Weights of a small GPT-style language model, trained from scratch on English Wikipedia: MLP 512 SwiGLU, 270M tokens.
Each number is 500 + 50 x the weight over its row's rms, rounded and kept within 0 to 999. Layers, rows and columns count from 0. Numbers have three digits each. The size before them is the row's rms in percent of the matrix's.

# gate: layer 11 MLP gate, 512x256, rms 0.0901, rows 358-424, columns 192-255
# up: layer 11 MLP up, 512x256, rms 0.0882, rows 358-424, columns 192-255
# down: layer 11 MLP down (transposed), 512x256, rms 0.056, rows 358-423, columns 192-255
gate358 088:599539468504493604527502446428465447442426545531570457495472499514568464508458513451466529604386484438487576420436495526477560483403459529541509517479532548579495467508508515589486493508469447
up358 090:551433534467450586597537490407539501556494468523412458530489514543517531482499457499443565469417406529561468508537397500373602533552526512462487485476476444509471500463516603485524522439467511
down358 095:567531553472461538459484527529601499520466434480469454496555411465456545452547479528483428505514435500499491566576558530430525528527503539520474488502535459536420576446545607512482456476537484
gate359 088:513570543384440493471498579515397501475456551451459482535519469491579473609516580537439483423518428539551500552516589421532555546403537415411479484491508510511497457450437473483537518549511516
up359 088:493474504450467504469549457520375507532526543539499419515474408533528532558482542513516464414545546449496455446461440503469566487484553405442502498453495487494543580494488452489470548594545497
down359 094:503451589484392487509587486522482546564536554530503479460463569444582510527479561470616449423474551496507509499641548491514550490511475442417600490544492493443468541499542465538492511472564530
gate360 109:515507544468505503499630498512544547600568506505568494523509490543359527531513449597530491405370520517486530609528523516410526504492460578504549484412535503576479561490422547568526536608466471
up360 106:452503448444515498550546519512572469488496419542501578509568460468542513521526437514538506480479493424468524564550548486514528494520444585501546460487406481485573571542475583555514569513438484
down360 106:451448456474499510577534507564525529397519520485465465477452525464508527482554506522580470479461519443439471564467535412463458523554461495467526513515576455396449535473521509414520483552464481
gate361 081:488539398446513423476410450589452499518459541515467585492480536491530535514500573512588524504493547448540501400507493519542471464525529500434617605469544494518476405597349502569498516514472459
up361 089:461585573483481537488512469500477457437579543433540450580468474417414430539459469554498431558513495519473560499537540445528531520565526493461517443442466513458439480503460469484399493474392486
down361 093:519519466493543510492494555475459494512505519497463525517507608503509403480476480509457521561481480592510483485516573409497448489476448538412436493473499524391487450553515475454497535376516497
gate362 102:421573588449533493490606499464531482578570505462530452503403535478511480500430480555435434574464514482593490418490495429491548495525428633488553495520458498563556395525499558485494436462428451
up362 098:440490468476553496451559535455472468477455521499460603459484459508540506457442500469528444480558508545508391492497448527515516489487395615412532558530509460537514464574448548528411498508438529
down362 101:477569552490553474519441544464427534457559538559542485436458553496534533482501441553511492485457456593544493506478521493402632491478577526473500449517501443539535523464489532512497456497605421
gate363 102:418541522542531523442507517492524501467536511517491450526521524512464445331565553532522480436446508525473578446501566516451511478538546539555593512505588485541475453457438472495485562463587468
up363 097:461488584601544581445529548544445504521527494565479541431449513448553497503467462483535485451464464493452504584558495463589523577598462541418482552583485446486411567485414555455403483534473525
down363 100:559565449486494569519494478530540563494486453469489507440601517472428526499504511500509562547431543499496546471489550535465472541488575344449572451455534440430548441459534533470543510433478514
gate364 116:433542527525538482481487494511516475585572502493519478539614553429486526450462537525510539549359521498463484471498519585438545503545494544411537541420445504511500484549486509485496504439481475
up364 106:469542402487521463618485442468492514428522439534444532435495450482503576502458584478458491400529441513568602525478474599501506405528515429463574463530483500483426526544533456493481540512459479
down364 108:484464550627598526461544505515503510541562502475609405486470482560506553520468515528534532532381466416543469547483484596413604475480480552457538420493525463438462486507435475550459418483486507
gate365 114:517477548510449500574532546468498513552424570538521454518499522456481476423462537460594497475520462561555454517559491480511478448498449499532575426470604448510522512530475474482507456483512511
up365 106:548466511465559468513511499518458587406465538485556503528566423522419508551542420542535471576492669509485457506493568651505525436455479534523487503516438537455485480554545589498456510525503488
down365 102:442447502460460431563538478503491447418483545540469570519473451527507499490470479479502494463489498529455486433499525536518472401468516504472439606551565529577543533540492543421493531560520483
gate366 089:435592523502503485580445644477566468528519476515596518471464490512425484392593537512504482605527438452460486458402493489497539432488500546409468549461464486434507464481444532509502495484576484
up366 100:486518449432531432520489582494448497543470471478588464451509423575576560403499574547457511577448513451493556496498493500508472422449454557451556481478426493444483358584474500499437577494479465
down366 098:531502406349498521589525479495417524487518545498517504563418488531441510395482462446621531522535488429554550501514452535413457375481501495455433537490532573446495542489526462520481565492519485
gate367 111:502517527440520466595333606584515553527589548624516523473490538480458507509505550555497496514462549516515514476498421443465463519525447538401557570527597547489475523544505503605518477466536444
up367 104:466543492512526452462570564568496423464488513465635453427491436467499565470496457521612395455529586454534518547446515538457502471545496517433526474562507437535450609437475489538485453542448504
down367 104:483561429482592555439472502388560501536484360421520444444574468549523487477577531614470457472520518488511461569420560476482586520516496528444499553591550494561501465514569485557450506415512422
gate368 096:416497491470500544563468560583429465476488571562501471515529467551532460572513553599522451476519514546511531531582461477548646466426465460448481511496518517475342522512456489427583446517546523
up368 096:567492499445484456419499446458489572535562521523493495416495551468541474510545429504583517521435531581520588478433450539411502493477503571521482471432453419464486512421526480562491498518506554
down368 097:603412536452597501515466564556454492508478547465520423501502485520502473462511556514472494409556541480425470498546406638598464549483415422436500593450533495549538453523500471523507566560447470
gate369 104:448499572441443520512508492492514517552494530377450523483582492453459480473533538572553463493485468503496486519464476561414496549575536493462449465427465474561463514569533465529471459533436469
up369 103:434455588456422407391452433525490521520482577508533489510547462510447516507508508444512431515496418442495452589399459547482545611475496466469505483540485469463473508470486437485436432475517598
down369 103:510487545477524438509467469520454569499508533552496534497489478487446523395496510469471519542488455520456441470487442556502494566574502504511536535478380432443553591484486477507456405511387446
gate370 083:635548529448500537465410489542425448468454553422467464549498532494492467524520512454491479507511575488446628433491506472514381454473544526453446483545505611520527501563491453479575480500496433
up370 082:577525499475549495469476522543451563590524441507430487471518521501502508546508527452476482470484522504511502555546553501532470529546474500576374613593564571386499465501537478562448395503481436
down370 090:513438511585523451493488415466499518490526459594482465523546524471459511556496436476456441468497465559556441608556449495545558539558611562606469518533520585437474485447621594519495463538529540
gate371 097:536465506494461511455471468534568478492537439401420539484509521471445449442546614493562495528541427515552599519450473583549556547539651540519493439470472615602534466526506511579457532648480471
up371 100:585467445521435503474516472540456483463511604399600480526487464439578525495420561486526444548498554524490449579529522524468489544570571454535459413452522493456486464456505454485501378544563544
down371 102:438559508526452490467500497500599450533578453482601463489507562508449511536500573354578527435444574451476494548467442421507414451520558384548486527507440520436511484520378532548544558499431504
gate372 091:602539507451506445520373393505494477566478553512460441501466476525517406448520455481514435499512455499488478534459621510527470574470545471521463405559639477477560605412563498512503513533602527
up372 095:602426501558560566450584483497499512524528503527516458491421511376513602519497447500526528499542590454536488515492469578572534504519560535427578440575410485502533484463557501493415465472517531
down372 096:469527582478517475439479449522496480479477461532356467474502492431525479560534493506490524524500434494517545510387481585456450458488584540536450546483436511399561491507568465541433509594498387
gate373 117:373487505449449486495345487440401469524431427503585472498547538463550473432445571536653518481513446466500531419545440411544462434513534501458497413455517467474493516517458517478408463473491511
up373 107:430422458462487472530529532522386456615506560557511449557586544454410547412510529422530488428480510408454533538495456489497361504475469476535543566493584546557454480569429421470544516487442496
down373 108:498549580455586467443438531451489572509524518440542553523530505575446450553536521483462449497516591537574443423461428503529563523354484488463576502505440464517450408489546539540577573548462532
gate374 102:473513526582471581461494510432557513537472534544476513483437533536461470427496494517509463555550354540539664463432427500433480459504529493454526507529449473555498400590492499489465537393508609
up374 106:472528528521533518505487574465487414388525458490487607463501509537500532450443516536536599574481494459502538540517440516505471532469573534521465522389504445472534511468472512499635557458494442
down374 105:436494601592397559550538489497471507528533496477479529479421541474468530498479560482509519604515539443518475477453587473520511550370627460449480487477497523431500521339458497465548491416555539
gate375 076:486579470527463504527463446538509471428453531475517551563505518399371491387502533483537439588465524575438551543468517465456460469556480502481524514498455650521520457534486533567506496444449560
up375 079:428455522591570430545599466494475499442455562490514527448561499518515552491544487388448553577495553534493467547515461513486466510448486423594405559519427572444512581555513572520493506530528509
down375 080:430462500483524450526534449566431588476509551487448477453505412495556514498542451521457469428541476514457431533533433526541514569469490511576470523522471452492527519508492463504491488513486556
gate376 106:419589460431456514522545545474527547473556474418537411475410531517479464515444559527585534467415462470576544438499552575495488574510502493548480422524517486506504482388453394407590476537428530
up376 103:550455451501580535514532448572607476486501472517491504506429524495464505532438477576471509513496544548459517522624537536434514576581544476449493565482527464458472391462532531523522510495616493
down376 106:494451525554569523488574425465506503568485462444550481487482479483534521522524556518542521454477539560450501470552554436475547603617527455491484532502543496421543499555422569538608503439567421
gate377 081:543538574464385535629499527513455469583464563541537450504478545518407448496528575480477515401465435587456439524480671518486462499424549510396559472513440475566528513525522467614539526442466488
up377 082:432537461412533547411593531512467506468507503438504501595494517449505558506533484518599529548439532511575543427470530625467486478539452543435493522569572467494562479513446497485390493544411484
down377 087:456498481475480545460489595450444544549399485587548499505469502526472575442586525494565583530488466524479474449435612561408450488380502510481511506478467584496585460446485442436536482409517478
gate378 100:464559566530560545496502423529445369422504511546498502553472496515468389493552615477525465562474455607428508426529451467494532454542462445457628451433502474487522461563551521500563527472442431
up378 117:528519489531546417539498500387545541479533396406462559406497494418521525488455462587468471482561528496606514546563511417446493634548528554448480586540462478525474552460445499585499521518483570
down378 093:529545542541519469429498517478505532508519415519488452506524529539496541424506489527472537493503496479522575471476495510541489472579490447448539497482523529614467469505460490473466465530524528
gate379 116:421458410400430619543436475413510512591521478424533506515462522552448498517520518548547492451505528481521547527500445494471565574574552571552438456524458515649575505538510436489522414415502478
up379 112:543496487498564492554543504455563476515467557477475463567524479448544485382501463458514558480370492422458443445546498573545553493509529461487518488576597526567451479510495529499531493567413487
down379 111:522530430579503397530527553430434480502444528441437477409487506440530531431441436461506462402548564418445520509560535503604473467497458513548440487510565490482494521390520496457473541537443514
gate380 105:539459495565447534491516500516441545540555589517385507490472463585489467605516605469511512544514539511510557519503455544558456435534523565424504484441459507530504447457451495530525381434538512
up380 106:432446498536442409596544442517505506493420497414490533494457535537554490499597455568523520543533572583469480486425600436406582497435608458522580401664454462476579481471515536523550470432522508
down380 107:479523490510393534563533528620530470462490575534504482547416499441504485498458488457522467598422508552499529410438527576499496462548448456448551545466616549513409485512495545481572525473487513
gate381 100:509509469432530567492519559445484598492590554603519506546446595564480448499452530537532469491435475549520552511497473574429532423510457539426469539503483562552462596515536539593431575513546461
up381 100:475544578514460501503569486501390596454554486487457458568642489420462535441457525448513453484442457490535563407585504465581488542500462496514486435465600462466455588471501538493474532619469450
down381 105:500435614467520464514497591488518464469478560474512586444437480528448470494522449488403574496416568456479544524547513464466448399478520538502428437460609527419465515460552469522623437489471537
gate382 097:526431467436528516501498559380518566533561541527504492543454542467455470572496580557587500455574529430591539498477467524557576509534487529421446442551563555610483489583535575507552463523572411
up382 095:533540506527488430483489490504525447535496468424491418500502497396515453404501577526505516569464442503557605454485540451560596373521500515527447514454603475507527497462477504569493522481561537
down382 096:400530536458475518545486512548520485498499462483490492573449516528527581478419489499495530495467510551512461465458431543533480465569445577558500390535621673586433439521490455550532442544560544
gate383 103:527584457497605480487507483483503452541447496490452458516529517469466549485487561524449543534483451479474527491575542503513468544629521521469560520513559462490521488578471486553484490474507503
up383 098:499505458503584475494453421569461589542598475537520487501485497613433499520556572500551594485458464496439477487540451561534616419463458472447527469467499429516479447614519456474517531428444504
down383 104:470501527535512563528517511565466389491475580549472453489586460444488471524555530533474495483491543458468495512484598608539479508548498568448484585440512558448420465464553491475478425503518502
gate384 097:539479501598339438512516519512388484491523454538522450482447479458523490522428516543565375513477508487481515532528607409524526494431559575477434366533494486485580456528463417547438485554535532
up384 097:525471505479601476591484519627560557446545499552486442524484503559437504438544557463534529417583415539511481455471519492466455515495563485437546479404458570498508558460511604465527536434467540
down384 099:460550505526479462518414475349507405532487510544542486426423484509488469447460412516445493498541505550510493464558617529493526503564508459516505589495598491508521415454536421496612478449450610
gate385 110:554502472407531481613541636563461496551470523482532501478464485476402501512578457565439480451496451582542525384503475473525394627528474447461507511529543408453534425486537482557563484464535498
up385 098:460549553384506454581549569468451463517480541520434566444491503459526544527443498501527570551563503523487468476461488464502437580577472476461526551513562480415476445423473521488479443522457435
down385 102:430471524446560501541504572488507553406567508486536457534418496470563505538574534517464504565464407446433576459484426595495549506503534476494489455409498497449506508470567553464433453520519454
gate386 087:470569445409501605504440439467508540566466453490506464534549544474536512554511536461583560555539507477541603491467444454422497478603528600457521482452540551456484544581493517557535482592491526
up386 095:536494464444501560500582482519521529604497434553571477483548625582543640579578567470492572528522540469503444560495504485509446468471495494545487528482489482409503557594527544528437422474514434
down386 093:537478464470480465481474552487531534480491466538530478507512488425472476538484497506480465492531520540511539517541486474467451488496451496499455479491457451447495460502540611443501416498489494
gate387 086:503444549483576472525447446588448673429559435441428427573536502394573528517488505524541456513424530422557496527445407432594591521408607528553469512417515449471541524462569456495564511504580507
up387 085:402479485477519556523428456534465571473607423618555550430522447488488472535410470481467426399518538551507506514471501480476477536506427486493492486486538581418439507492557429560497417513540508
down387 089:547554531507496491513522511423482469498393513546576518534499587523375561464553391479436550511435575495534431531422446484527495507390385459487551482428414594483548484493474508457565499449588504
gate388 105:497512388512411438475399569486569492493533571472522604516509471458488401449493497529520415473490446419515519476513444489521489514450468518385509519563498432467574477418444572471512379535379518
up388 100:656511502493514499483543490463494493490570494473533508472593574599434512464505451506465363468499550591558448512488550542558453370532456484496478519511410527491525500474495508494601427422504573
down388 101:526492501585507472460435532428511484528516543575449486550520526496456550485539518391507577569506482588519580611450552507568428523500513368433469504468518450527541393508568598473416480445558578
gate389 095:443490558501434511497470578474425541525555448504492558468448517499473485507538563561434481536586464471465530484523517517492470455491527503541530487557497580514516452503483510504462474526524465
up389 092:512600495483507563427468517506461474527443471504490458520469525456481509516513471419593459432463578499472544499490534463587465476457517535484572460464442375492559480556582530539561414454508462
down389 093:488504517486484426440557546483594489505558474483495532435540442532462488542495431499457461447576456472603521455468513451523481603535570495598502539509498528570491517442605591433484571530508484
gate390 091:615485486449631505490501478541478395525429477493535417515536360535509488495519522410538490563448553518468661553517581475571452471528595542513623495515493539581557454552561414576482436455531549
up390 093:527459528449562551500474456502498505469502463518506450487462507429525622499473565520498648422379542525578474503558496514506462514465547458485436492445495581568489484566500505433546567563547532
down390 099:467443509544428496521503484461525496507572467558605502507537342515516413538460554563477514578633523540575462505492576438492461571517456515536535496551579506531487516453489519515569505500417507
gate391 107:520570538547523377488564463424552423505564474501511526500518491471475397418524482560595564480406464428455571388429519447504484498557581493522566514372491496526525544525447508560571506503530475
up391 091:597531484478420477548522589528552455614437475637485433490605504560503469539516415490493556469486556432527566527520510524433524500470424562500510487459522541467580491535453556523523556417503552
down391 103:489469468456529528536522418538553556498497460497427440515528553505539583484467508545542453447532505498492502439572504590564376491503492432487472400566523477425392446518500460455599433546398508
gate392 114:501523512542473562487475563544419497464579474453520527608561457461467465525497522610525437432466537467452423402426544560481481518512509563479536483528522434479643544626488476425436485506474500
up392 107:527590513481514515450567489512514458538523477434520427546534542435436463477438531459522398465445520583527468523469465459516533448465435445566474511453421438464435483561490488471472455468438499
down392 109:538590543554540543482514610547464519437457384549514489444522537377545571507469498445536534468480487560526478548559471472561449472600444596620437524381401496444418433555438569444476400535481549
gate393 094:458541513610529526543497449485509478386476458448568513533545451486387501494548534564550439439508493556467576418468518559545533514493509468510434482495469497436547514545400557481484526523508535
up393 098:473411513549421457463532461461451563534528436600447486496480580486427505529386324427475409420548400425482541456478476478494460503533406524528476534559518430415480458486518582535490524381405423
down393 097:557465490480500503539591486460425654523507450440448519431441534479507513426515451526495490598466439557366537523527492441448519506474399570525536453569408568512466485485459523445474524495531524
gate394 098:469490457462425511462503570524416537391365497410570486524479478434560496407542444508572494529478482614503527483491538474464566417499530622616466476427453542636450480436442399488498566421494555
up394 101:447531538420563450577528565549530416390470413483500498503458464404488442448453491525591488536445557514509473444435538525563436544525473558456502500525569412558505472521518524469637555466536504
down394 104:533562514508437491550405530533563471381515464543535454536392474478531565427538569471547518466482518524418499528546496562464437516544534541546453579519465516511477518520561561444554573485516534
gate395 090:589417541498535465551459558479469561493552468478504518474538505487498508520508457581508500492436564572576412569398553573497454565460486485481436472491514455501499525424589465597531543463590565
up395 094:488478462581457557467455533525477483453356456508530549494445468501491551505426620600451473525485554476595562574621448434572548504522507430501492487548543414513493450475568537411494475450562521
down395 092:516533495403506440514499455444531560542505350475442528546461526472422442524568456456415434609510515511481530440504489424448500509511489547589536518481524459505458519481374557483582469357582454
gate396 095:412461575485514576487480403452565505468535533519573461505434484490493468489537544513684468514533556549509519423438511471453468424442585562528427462464520511478522398521516409536487496476491488
up396 096:531566519493576532470379469435580471611459569462491475464446542493531557555430461583476478471530446525366480500518443454496409485563519487447547554504429460610426577574570581523490525519542535
down396 097:510484519522429443457461541404510476492542492434495532565598579530460535422545510461489554473469377488420464416520474579514588486560468556514526540555603397510526500491445497534612454471513485
gate397 108:534496488525494450508452567514485509512528501479491530582455487535508485421477534469535504516385432607597519528469453422613515540576530599487475527560473452498436472428568495391466463588469464
up397 107:555600468518578505546483481496461494460521489532538564541502523586613499518491512527519524482474529461520481539485391594484467497481544431489552560489450560541438446486430499479405517528488457
down397 106:388485474507522458510470473573524498475557520491412480445419522454505545496489466455523600423444468546461505503524469612490518489479469486434546468523548491578489517565537440511470502607490537
gate398 118:423492485543471549512520484508563486472403576413459480507538512534484424454571525557599539533487514487442506411510541402530528509533553631456632516516501505558476518465449393479561538553436522
up398 105:490456475468515558534510425502565512499379505538419461524477512525517421556537495487446472457492571459451412518481511494451519435486473431450512581503551533480467415491420522591461468551431454
down398 107:542504440509463545512498418526598467434457535555479462503442556493504428611485407555528469473524490495487525436501465522479453601517492462500507551480514488456426520484457451435530455521440483
gate399 105:515613419485529531488440505491428465431532440432491507507428482471451540525487502510527401532435509478594494455471495469531510504552468515423525508467460493434501516428462510467493413531462513
up399 106:622410410569484424528484519492470574521507595454548561476536477466507531384448436516533531509535489498433484577502580557508417459495488455525531525544516505454557433492535467613429559523470544
down399 110:590583532473474419398522455538473486524517461519535562504406451364506484494476519489447459478500515584511428431598584449528578489501511376384473492455401506455535515537490456484445508472391491
gate400 093:528572423465559495423468536494515502562458486425471547471420482533504456511523548491466558455456455443526523455450449522476410488406506496504520484536533457416525498521544548519441431516498544
up400 094:508498518467442374501445479361584500532367457494500478542506478519406427524361427544550509450506543545521450487463501562521481531550448548469494437500517497449489430488435577551459399547494504
down400 097:477472517412454598535445448496487452406428520598469555549525392516468493496484480539472508512501504514554549561544526558494503515566461508591505546460523528525438509448550483551459550525516539
gate401 100:448421399523437470523436534435522499472555491543484496555477570478479482383455461533512588486416579491522557569410522519432520518605446582580509521362574479422441546497471489472459533493568569
up401 100:586495509490597541446516530390429482459512605482545497442531483521509479565571571507456531508507537532462484413425536469447558407536499511510526536520528462482464459489519494513449460550612450
down401 103:428479481493475445502535468403429542452543442593450501486503517533527529527553509424538528533541498494527606506518478397539592504495619440507418520440493537501462573509518488485491482461549528
gate402 106:542535417471540452371552507483464433464429577474561554602502494443511457421489507485621534518491465502566548513485558432454418500534552466522525516461664560536441551425423501484488536449428496
up402 099:489458431511466566485530447558506513515396434452553556457470514522392523567466483587496506617509529609519467485473525517519526517418567496543571486493616516588530532491558458479461496459617533
down402 106:433496458585478488527530487514524557566460541447527525493529595558523438488530435502499464576496504462532465550502532546499582381511640502525518481505471447554504482448521502451462546448538510
gate403 099:482554548504414404478548490515424527429383508538502471521375421485473479465522582397540508486511538584477457481501439467488572460512551443463443543434575545551491471478541454509549456548511476
up403 098:499500445524602501505515374491491481373482426449523417457437472505516490553546569467460533485503516528503438455515479529583549449487491430471410474565547478420476448544465493458525507536514544
down403 101:520543465432595493520486581516497413455449468465500483504521480501485507465477554498505450445426454448535555425401522525510413489467485494493490502440505431376469576523566574462456586488585508
gate404 100:562510367408448518404592484485588468433550505460470525461413436596554532443506533501533454489578466504506509458468529512541377504484427470486529459576483404520529490564452497560474511514417441
up404 100:424474474499544440552477502487580455439580470548565526419467525494514456500513508459416442598563531445466514486464412526551587529504511421418485539442525550481445503514502538465502494432574533
down404 102:459443510543489505449417468492511542505457534436521409413501400405505541544479532481468488601464527561507548526470471550514614548562479533424444444486500476477477448444499506489547479456618416
gate405 086:439562470467446607455491502485499479464509325472467423477539478519430538452490532476610420495476451476574575492403544508457457512537405500510487483508550413517522503517441446594454481523492589
up405 094:559481458457507522515503503536609473450448520471497477527523533528441479505585483501558505595519487547591569579571503355558534442619447377480470455475440386503511462485501486433435489509566589
down405 094:516445578575363544443517508546538448463524523461458444549534522545546493513494471538547393429463545440509541452573490510585623552522566541575482551506636612470510581399519486433463570503537412
gate406 083:429519485471517519464513463478429514449428437424498489467403516415538593564540445475493532453471475534491489452481517569521523466534483498379533393437531538437541516512469507422490424548464470
up406 093:515559538476507438514505423550475481473561538613573518496514453581545499502498413479478488522429426554499465482465490490514599511504464545510598404596544468396530512444542465524577531419512483
down406 092:442492459534536510460591508481580450521451457467450528491525573549502559516505492489540487481475451497418496494460571455481431526431511550509511460432586476538463527523440470399501482486490484
gate407 101:541494578468532425460490536552468542510413570387477504505394542449550517539570472553483480568515477542459461557553592490550544594551500551527446575529457467586498451518430461510501437516518484
up407 104:505604521530579484544443562566476516490512390621471536498521484571521570545470519524488539514526542480536505556518446501464578478458488488451476447505499472447491471522429418527461459618444535
down407 103:515536412508613433543446481448494461621481564509506459452455549491638482490549496491464518532474445546550577595493482572552531570510484457432521422484551468426510423531455473597550446581407555
gate408 104:518624497469548498456597494476451468445471451447501408484536521457477471472518546533497523495574530473582485505488476495584534522504513515507442548504534552571440530559478521512565505478432409
up408 101:506533454468543585472526439559427562539446542486571463532422603479560521516490457475511470519546385493489366548582439500457499454567418452497417617432570482557596604554516466460467516435473482
down408 100:440503443498552566476511441515517583569526421525567429507451467613448431456411456495554523454508482529457448402537490490527411459552457454572509458560434522472453525452442482469507490464609457
gate409 077:588545521438483556493512545461488461528534582520533576552536492511450432535504478478561532541371472567515621526434661480524483484379521511441561508459435510521476431451505495534444496540536408
up409 087:506455494481546531542508489557484652599496526483573485525463469472536374475446608558480406549495530481488514469537464457515525481513487546573500438494464547475517383476536447502534375531441546
down409 087:544506455505539474460539572484535624561493530526496455502481606548464556465586460547555528495399502562544495481503466494466428453458450506436560464417496535496458427522461522509533457521509459
gate410 077:548464525537482470503519565514442533480476494396556438487535455554513597461444492407452528619454495549514439502475480488517458552410483490507501501472487472498485479455532542519536507612581533
up410 087:546521487548526457497486443521391476445489517438517511575449493529505529466502461513483474542441466509546507438409612470598401446447470505424490445575475493530562510535473487516473488413506562
down410 083:552472499522564559631483548526562504486499471535421502473466363539475565536496508579452491418606471520470463518543465497484497452559426539524472423571579473479429531407516548507522495510516584
gate411 078:526547437475470464520574427580456505521402527492482483471507459462448562488585496502481492457549448492591523473539548403572521498470629556550536495509399508514498411452510486457509618485482473
up411 088:443499530499510539509548485527462521577574511417544488555471498503545423485462446474494481527477482475582456558553470502527530536537436421529522536522465544507529504500482504512504439481469477
down411 084:448449512463527537509494576452505539474486503503488552523536496563554511472576525500531597592490453490449556425495432470449449498424463511449572414464471518485458504457537521486526527549463538
gate412 106:436563449418512574586478481436446508542479477461519471495567461481463490419521475600456490495431491547475523450550474418516459549506547539475508523499515418445558490533544437482508501475541579
up412 100:549500490518444530480510461643537531474519484543496514459476500481582440549488511486445510526572498537456554442586557554607544539447522579504495490462487518452415498587488486524493464564503414
down412 104:556440475436449485467441545532431443475456505417478521472502506419523521564554499410480537523473512521590498465480375538584480524405509416558518508492494490465540492564593554552498437531430442
gate413 081:410565562426453577452481533601495478377577394595461488670529446494548523520472525456517521578533476484441535525514496478527593458515470398457503485518498480549514461499484465527527484436457546
up413 084:461444451504436589524519516525540545525536570567417532505558426529565512484441530549340517478587546474462566630530474465606569469534450432517461518567573504463465447442510509514462469538512444
down413 090:517499553484452518563550462595485572524518478497458425457568409532618555523377471445495503501525475533515477559536522460528559515541457536536466664568453492506548490563522435516522428572524431
gate414 108:477488525430565570462539507404487497544465494563554515455394572526489543492563484561490623552502339494623520509489448418553430507565424503468534469414470579497470493479506505507589470527510590
up414 101:392576461500482561467518462516474461479514486394441533515472439464488482443475507406465540470602505546439390555485522370528472471530496473574440465527561584493565483505440493443415429474538426
down414 100:522500511466547495454500527566488486580518465544444473479508403509515503511556435571507602456489546438490457478517582560459458493558516500512573490465432501588555505463484433407588498642509486
gate415 110:492492378517599568528497523448559506448472564510459520458439579543544553407401520512525604448427508543468528498390507504478501475533515532400610513517484515483510426508476524504471516505485531
up415 107:426450499483449557537499533433516445450485481492422493520540532564507584496483439460475470481496466462472577549481501504473523605466446430460533478523428458463448588453510435506496444456504540
down415 104:518495527506475478476471428461551494470395472556489545486421644484487490456482497456511431543474479496449493568387463512458475561494393528496465498496472445480528524576466575551458467509522475
gate416 108:453507541477572476510559503407524465511445589472398556593532521509535429526645498482468512477492476407569477464482541439569420512651520496480437494484516486479557527480443453414502564521519523
up416 101:530473469530525645468506560466559518508418615520485556551488447495533407512666499431550512365481487491425464504479544501510628497497514560514423552419611533425497487474498416456439546460498602
down416 104:473533486655523489555489476436490597468599450547509500538471553427572582485476562534448478484498481533493513499457536422565472514454485466498560453506400540487464587480528560478504560461509516
gate417 102:552537508489560527480438523507448549555416545540450474495445529504447535512580496486511467442450426482505520520499472418545433455493452548471511571517573565552474510466528470566433504559534511
up417 102:528558564511510605525468413606579597497516579456565504455557432474474473555534565458499513532512500506501487538483506485455584617506548555429494576516539506415498426457501582539476500514519486
down417 107:439487463481565521538492397459499520563479546564431483450508500581373522564437494489496488505508610568584526466505541476487505544470562625493467447520495549500402413573541520539531460492573524
gate418 107:463509487499421477525491598468476476383424479495589556529519486556540520457475579491574508443545513496630456518543602430453541501539526482494478532445570558548456537462434498536509502549417474
up418 103:487506489493609470552418459470487417467595473611546603523501529541545559479467510397578583477440542506551533517564483464532447452499446474525451460549553457497504421540492528542483500477493500
down418 105:540615528468514505524474464531561490537492536555527474518555508472429380517541421509478396460472546511498478575475507405571378468509448643457430643365514495454461542485462533518459475562505481
gate419 106:503454518524466536426465482501600565502451610434517410447531449464356442498514505498534537454493449520603520517471423451508519442554499507494502524413470470442439501514473487603470505452403509
up419 103:411509489497523456456577448539453470509481396477515486445512453561424579580486516524445473531455469487525498521510519526455539524437496447491517442467513539496463468502502417578501446578436470
down419 108:567494522422531556509501547520526526502591485547485551530404581501525516470487551486508527523453513500492576495398535469498433449543465475556535533550576543445361533397554533480403497467466475
gate420 084:485529497512576475525518520460389454442488409488489423511422407433528466526474412469514400482590458538390472444544565463484452515522499484523517526518522579523525578511478484494410454456467625
up420 091:521473512483440653477475494578536515557437497498492487556458508485519610444488538455542412485525428524420479424522509452481581483526543496466497512610467485455513520451466483487525379417578496
down420 093:553409546469542434525483523527506475521503515545439593458503489468507392516444549540435502481536571469550478563554509602512473505427418567475480476483472511456506448496503480498530522487535486
gate421 102:499522452434468441516456543482448463475490527444554491477470443458502509506449404540518572461556495516511466475533457466489611543462466444524480473537567474565478538484555573527459506488521600
up421 103:501458494450474496526528455461616458545431505465519493562528575493581535487531549542525512553438462569520529448511538577657468566527558458468489535467471479446421487440494436566418547456417469
down421 104:448535511509526474465398546551528492471483467510427638521567451527481600486465460579431501547469506546491449515529484581519385541427446487495445465577456439548550469561486543464523485470497472
gate422 080:523594463509530516518541487517530530474552468412617548551512440401427543503517599505518508475506511461580480434447502434554455448502534496453509463483469570492472549433497452588421568484483538
up422 080:536555553409501508517412518431483470418418539517471465606475527486500446457525474568573464522481473492472575470456463511428564449555509486430507483499554503564465407598416538577575432549475461
down422 074:531488517444500494447554495463506398527544443487426597563405468410449355532465542605540482513454433528476604426505462389507549503504518565435514492527525557554496456511461485506530505468441521
gate423 103:445576504456486555465463438546459462402513480497525528556549535450406515509550589424497508490461467581499518510450479494458568518499414540442461519351548493498404460505536535481568521447390450
up423 110:440534377455507473531378586443494525553527513555492469425465468583532443471528497507501582402579476502517500531570509439506509543577519460488489512535410531524462615531517492579598498560520552
down423 091:459451434540485504477478497541504566483546467493529495532568503504514541488448503491503493507495528549454458457552471465454453555470481434534537478437577495516489502515466460455554495461512506
gate424 097:426484605549495480472514541612579446424511432403594488499493481529471547522520510527431513549474522538473491511527596484453486506493521439612521516608358521490490511457492591516484508475504502
up424 102:551491512483483570533508500513436581488530553590496480455445522535514544551464423422530462586454484466576532498452566577490540484494504497514456492595486562518527570487600419536447517447497436